python train.py --hidden_size=512 --num_attention_heads=8 --tie_word_embeddings=true --doc_mask=true
Each number is 128 + 32 x the weight over its row's rms, rounded and kept within 0 to 255. Layers, rows and columns count from 0. Numbers have three digits each. The size before them is the row's rms in percent of the matrix's.

# q: layer 2 attention query, 512x512, rms 0.0981, rows 235-255, columns 128-255
# k: layer 2 attention key, 512x512, rms 0.0993, rows 235-255, columns 128-255
# v: layer 2 attention value, 512x512, rms 0.0878, rows 192-195, columns 128-255
# o: layer 2 attention output (transposed), 512x512, rms 0.172, rows 192-194, columns 128-255
q235 094:101115125095069142153081118103057153100162129147157070168105054190138085104120121147158157098151132156134158094117137080139148111083179136153129147201125129137105117188096162186086141077148184166092093139121213074099148146135074147147126132127150143101111163149066156171110088082128186143133125116098115175144171108044104135110127137143198099161171110116173126130124107134083144072144
k235 088:127112129148090136137116110113139166125039187184171141123135132133042155138149058173177116101150155153120153124122179098129148081097117167077139129109104063121088101106104092148108106131121119096149154124140147133111148164134122175172056166121120133097162102087095150181158108073102133160168116128099118122096099077156090140089073146156094093096133156134082133176137164152167136161156
q236 102:207116119210196122100116145057118174086143057124126050123149117131133074113114124173124137052155095063111064109137104178163156136097125134194121186103102111140141089122100123140093119175187123108173162105114104229124165113122173104143132137125161171109101096169158135179144142178107084122137100150140109129117135100109115100160111149143171172149141108090158137114143091161109153152112
k236 092:156132090112111103168140139157091177111103138084101138174128080125177104114121125087091117168082120077145166153133131135105159139156148131142079148150096144168148093128044092107154122113120127095170161108140133163154096116130127150097141141134109168106138123173114202163123196058124063140170107139136156143126085208075129107136147097112138078097115164144096104127059170096118157120081
q237 099:142129134154076111105146132077080132144212124120064176096165202073133180142107154057190181091148208078145099086091145143044166093092130121082152121092076174103104133110150127117160163119115106125129116121160073152121148131051150094140141068173059064209184069121151141143107133156092066115124163134171143115114104092120109163197104147155122167112137136150133116138135123113057151149108
k237 091:150189103124117080086189140133151151106100121167070066142097126150197127121133095131097131091145163127116074146114113146165107178096108118145121093122126112073158121099114115177159156127140124143099131100081127101142062121164083115147122185086128120104100095169138083071084164129109174124117079108082125152091134110139139140127163100162112127116120167196109143153161107127119122143151
q238 097:124175151127127145163162089113138180143124144124119071112112113150151188093148118106111104137120161104116112105153141151196129099129067129173076111146065182122098116173156081123098162147084167118192166190181134134131131129109127147171099097170132159136166149108171188156059130138123080080113124131144148125056118113163116188107075105155102126124104153164105135121102127131148159130114
k238 095:134143094109073134134130109150090144087099099126095167154155194088117157128143172128142124155133102113123146119120124144083037147150181120111136113168206063110109175145157169100107145176131112121152102090150147137159132078145182105103109176105162116151129149104107048116112120178145087156163152134095068104107169137154157115168162163139161154086172123172063131106150182126108152055153
q239 102:131162145141183126138120114161120097120114148063094174169147174172126165170127082130081152179152109176053153117120141128143120118145166097088099143094157170135141114136093155193084188148109098131104119134168165182132122103094063133060104072123121120165115108104115078098191116140108111063158126124192044127128166127096116182142099144145122139148139121135215078115132113093108162145124
k239 093:177133110161091103096173169106111101198123149104122151137143188116165136131098180071135171134147135105146119077129095099115111141154087083153121133109104087077112074111205163052143072145121136066128121156153189167143130119086156154136075139147132173151115079156164158098103136124140104091128161145096130148073159099123109120154130132071170127129139071158087120145096083152138176159133
q240 103:171135123111176184092142131127118174182159101170135169175119084114125101133109104108147121089179100085111147113126160194085117126107105073099179153076115124187161166053145131130187104116125137115119102121132145112197109133136098138143116170063124077116090092167142070076163160125144160110176128104115115153114139151150099153093137177120156143132187091100140183123123120119080136149150
k240 091:115164147163124136099129101145169095156118167136096131132186151087174176136120106121133109120098128118052147132155092118179114116144197118114073138093087154167127120051096130168210115178109106124188148106142145130135116123085156163130166082135157160121063106173146143126093087166146121112080119131107152098146169111175071077138133149045175165134097111116182126052137118120114108184158
q241 100:044140091101062068111155138130099174123172094087135134175102096154135112142173118110151147137091103120085103216168168117133124147152043151128168140116187086165091091152126144167128082126054143108153073160103116167112077101109166114113131113124123115085132105096120134098144106157118124172137117114131131118156125180148159169166157126134134097149098153134103107123153161148123037073137
k241 094:132139159084132137133155106107108166154136088122160103104166127177125132127133100074101192116205135072183126153117107161203103108160128162162126094162179137158131097097126147132104132122146092105098154142104090080016152096160088153111058191175126149189046091161106129118128118121108095122149149088170130096099069121168134084129128117185117085133086124150102191124103159153151132157186
q242 096:133139094093131101142145106130142125149112174156152070121157077107112100106092169135083147116101151165086145123125109096115109126090169153088095154101140176157191120115072180152101150169071121125131068123141091045137126125099187113071130196140089160193138114124107058083085141195075129143128106152118102121071153110118153136113159125073116117157147114190108171160113076148105119107153
k242 092:110114183116139120104122069145163148189094130079103147137202112166223168150099135150121099156193068126104129129111159079103165192090107143173110107136125128137091074142135113136138178068055133105135106109167154064162164087078137130102138214096090133159078092129124087168171113122142159153173106126158106098149170116137112129091061154135128136098149087108064127182147110125113131125163
q243 101:085122126144106126105102111135145199126139104077148110143165125132090193153128117194134145057120125101125213119188085125163094119064130110155111159156152104135091134101163148251176130096037113093098130174110098144139148135185058147147156135093126152110143122113184068163129178076087141120117069127161156176129153124090127141100120182130082156118112128122122189143139083075076085143123
k243 097:102237121144091150095136132130093116134118097137087173099165138150120128091100171117102200149077127031083057086165145116104177142187209099167152128090059136144116157117116158130217093190142137085097082145165152149178115099103146047139130123157140152106165135148128149096147115165071101155148137158145160095121138135159127159138037075119141151129147158133078082067065144111115127153134
q244 104:115110102053139113137091172137145182152145122159100164145123137139064092076138143089188123135084133183120127129149143130095135078117091136167147120107095096146078136149144105161136128114131092082083160137145177199103135109154088151095216102225104118129134154124074159088137086173137118178124169143147147091123197150133105130123118179154093154081158188135084167128151064056108132151102
k244 097:114107102087102185096077140095129095126089134061100181166129182051099125064103140120126095145133158170178151100120109173105138146173154119178099078217114109114135110157074108127070148087115090125133134055087151153127139131143178134137114092110138106160140139119203118136112145120078167074133103099107093144114120094114098158173109159127187142111132135136114112143127107138113143081045
q245 099:160126160149182173130075112150146133138144212127139117174112086137145180098156084144179225110110199167107171098177110129176091085086146170167143117083165124127124100120139137059096122140112099087145124130164139126096176105127169141123092130151164142112195119131128175074123159095080184179197127138171117147107130064100149148096176127109108176065128130151100149085171105105110173147088
k245 094:114124053148127102133113123111150118143126124086098191133102163131111107109124155115119075138075143154138176143116099171162063144075128106195131063135089118135129195139123090084112182125177099113111156134158150125157210087136143059094121134144125132110087116089102157148128096163157092156153082159180154146132116088126121121109119147130128161110146148164124128171098195084149117079127
q246 102:114139110173118133143126149162114123170180107153136097145145065180155107094086137142169152093090111103166095145133132114153163175106190151170182149168103108081097083123141115094175152146100189128162128111164149078125124117134097150140144145059165100119152133147171161205121089128122120116176183122120128132122151108114124160122139135115171155187162165105112116170109083126047135114132
k246 093:167183082115108138163170134166165106143137127105082106093125135121091139129111143097116113100179113144149106138099138192146091142094144148137151075119185145114092122160136124109092084170116158092115112136154157105172101126092170183159136111160124178148156148114142117086108216112118056125106117138114130095117112122157120149131107178096174132101116126135141119159053081102093087119157
q247 103:150184122084102151138112128129069088158124113223106116105135165163160122126150190147172108088121151117100128116147144098081160143088177178185130141100118147158123137151040138110123115109087104161105176161125126121171133151115084154189094167153108081108131128075129076123097113159154148141148105123149200074107133093126097145106152128101176129133151130107111045129139088130107142138084
k247 098:166156111161061175079140111069155180140197176139134112120107160119082094150179183105197129141091157157111134106098135154102108074123123088112191126115127197164165139108107175137094151107207155097176124129117171128149145167054115121145168111125140093051098100137149128077135124107152116203149133178165112169120150115171105178099132116122168137100141149096102167169173155102160099180153
q248 096:114079035146068102159142126140145111135183157097135108114140102092107144148114124111123158107119124128137117163125166172126156126137092109113143152178129134105110171157079167085111148180133148150136078124116073150170069112097133170139126165144112131175114093177154129177163106147154158111085159115092140122118146078126098145118177141171088165107110093144131216131175147128180118102184
k248 094:129171102148098145104069101124143108137142086119162065096149144158114103142103116106142149104146120075135136060061151145112085159099127119033139151149152138131138198166104177106144151119150131159143108153175136139190135143149194096137203126123144140098127139107120116164095133156158136127123103146133133088116104184100064082149154158108071159171108157164172068109101150074148122161142
q249 101:096096130188122123141104111100189083126134123124137106146134124058114107101066123207161115139120161149179254119169117123166091185150138127133151080157131128144101154130170155079158101187094085127107127113067101132068121137062157110067122140098101123137130133161117119176109077157091089123128141137078113159170136087097112183173116131104182133146115142123083148100200192134118160119089
k249 097:151133111095149131133089036038114141184134082144182092116148139143079128099125149128141180106133119064077113098113185054161181184165117135185142131160151165126172157143126136188100170116119095146140155128147117135145085125145171135134124054111157142159198213122150142109141134134066143093178167145094132210140128136161125146107077076091125093081119126195139146185128144086142122144150
q250 097:169160102154144099154105084120120118086150082118174108145075111127158109144138130104134120103088105196137177125152123147143169097139165100116154118167112158091156152150138176099123128090176186110138154108155155142128158134162130095159136120177185081172130090151122129127104138108116090141121222071113193075128123137125071103115100152133097079101075127166161111143113109165155176144155
k250 095:130063117135129112123098112174122118124092137108135123104142136132182119131119157128121140144187152099169060117115105159121131179158177155109095122191135143176146082098105101123122181098145103082064076091082142136097109093104137151062159159207114072085124103123138151114102124109087140134121187139112115126157101072175185145129142118147136123162170052152185116132143138128155171081132
q251 103:116119156180178194170164115098138100129095104116115134125168157181137153156092158122173145139075083081146137073128145099096119187141137093151067162127125156116159140145119127107141134111139117111144081116099085092161042146146159101203096104114166109201210196096114073105140186123104145161137070117146132103075146174130104080110120104090128081116163092057088093096177194083069123138139
k251 094:115157153163090130079116122147087103145080124135164137145126090142123082165065152109110136151123128142083081157118163085129067110140122122191063055068136092104154178121125133128165093131172101198116152144184158134089138112176138102167087087149108068082184093150112122109143112140134210147111166183145134175124217131111110166127145108111113165088145162142087102089134107143135074123183
q252 103:126162137089103188151111120143082094140084112084150099142131071108112170162123094117136164139105113174143106140093156152131110144132123101160142101159149109108131157059161142152119009155124130146106129115067119133141095144169163074104114098135095145109128127111175135092124097168178112152169068134122045147066081095144133089097194097142085117159113144116147159108145108088094142094135
k252 098:095155107078077167126119117086140206122161072097127119150099110165130124056118183164153112230141111147159144141090171157174118151137158100114112143138157160118143137130185135139090155125126068129137096157118086124124176086152179117096159108086032105098092120130179118130109139172110118090116119133126161126103102109179176110114134124135074186142126107160091127132181148105109203131134
q253 101:076141146186152088138100129124141155098071098129144114144116114158082122122094094140131100208132160170134164153102108102121159135083165133138163147128183150100105150174127087086082166111155134176095133148092120104164158095134128119161134120116138069050072200109166106093134152102049109142109207120125130112111086158135153132142139130144104140136148158180109125098086105099112114094117
k253 097:145137157133154088180107147166160202161165065092171200126113162034088122087120156082080098131132120189092182146181118125147141169076138148116127124174154077167113070139188099061101153137105081137151109142119064126168127144127136097094141142125172157135165149123166084171106122116152193081112155108119173114096078134116100085165127182143170211137178098117104136092096091154121095183061
q254 100:096165180088098125138151095109141118142155144054108128198110177127147128151118144128114145133134076104134157097126099130107141095160204094155154135193160149198149087117121139143168169109101176157129150154084119159134097144106154106115056166156153082100117121167067142145142143139153068128157157173104117162131096046061180152126061117175127130160093128132158125089121142170086123100104
k254 096:130081191095163140124179126129181115093191094084170151138119127103071149120081182150132146097162155124143077185130111097167132141116119141146149111124107092131087076109126085182146137158163162136090114136096142161088151142138117095137108216122154176186143101129073139154168165140113150132109109124155148115143108154128135142039119126108060085109142097080147133172138139168144129148111
q255 098:105186110183096096113100146148083147110164143118164155105151134134116146152118152111161159144130128096132125136114143153089152201120100106197103164070144078113136103156104151133126121034120145139149115146110143206229134124081155111152165064048123151159092123057131130108149180149178147076168107166160156120141155148095167171082116088123140194098131070115064120109073161131148166146113
k255 090:147103103150151110162169166164094112176143108093159101100151112149078116074132119145101172209123113137142140140123120146174109076115151093189080175148100107136139167130094089095161084158115112090106141171169163145123117123141131110097177095061103143045090174138084122131151109139172119146085104106164012106159061097114091098100127126159163160100175147102163129129107200104147138119207
v192 105:131095125104123053125128113087146122128145125154074123118166143144134149161083135104109141171121149168107142131132057120166143123112111131148128079123120148126111125155140074171097142118133128066091124144129158146132177121064117184091104135051184173079103131103099126074146074073147152132091088082125154081129150103137085121091106127061099105118097118186118098138138162129132154120091
o192 103:111143142162126136120166143147075135141104099114157126124128166174116135127195172142135120099133178054107124110123134165088132152151146133182180138141116109169117111173170123126158118099132150148142103131101119122079035143219105109130140136132067138125098154090141171114100219203148133141158159151067126109085065162159133117179150158158148155074154197175123141081169102120158114146105
v193 099:112180143090125117122203115112149113195107126133145113114098096133126120129133132121094185128130148117140125083125126113120192123159119112120121119103118194148113135148102179184132168091117156146083127098073105149138120156157128105102139132090137076102148168023145126169077203147143147098132122103108138105135146101181136152140069108137162109076182111121107099131131145075151074127129
o193 094:120175166154135138172045153089116147113117120078174140087163138138090090149139120141160095126147137070150100155055158119177117083080124101128123124151132163123110040148129101150094140115131146131168127170127140102126095138098115137132113041162140135163115051170119178158127089129104123168120129176166176113169124152050082155162156176145146129137071148135100074162059119142200179159128
v194 100:097094100169091083135132153133072160144191121112089155170171097119094236176133114127143109112160124173069083123191164127088103157138155129141123133130147195148101104203149099155092105091122141143176188157181132143105178116132171139145138127091098112136120152172121104082184150116156105114129144115163162120078136106142081169121112090059134108168178127177162124152121115137145180121157
o194 094:165099176078139154089186152154149142135045160121113109205088102165087110085080179123117085118157112145145189149164066115103159113137060135087112184173107136145156200131159130118195129142153173101138069099164102119167143176116132130084123125199154133116133144081123182132081075124120159112138140096102154121161150178107155101173080172176091159179135163145141160124200102121137042105169
v195 100:159122134149110166151111140165115161084128173153085157071133138103071068135134160109089196210083096128167143131115119092136108123115146118176148139149099142107180073141200085125047101082086100136046157146095159113189147098124115116124121181124105163154060125153138078101118125091101136149179065161100162118119119103124135132114150152120151138124164170145082164119065153122137124071133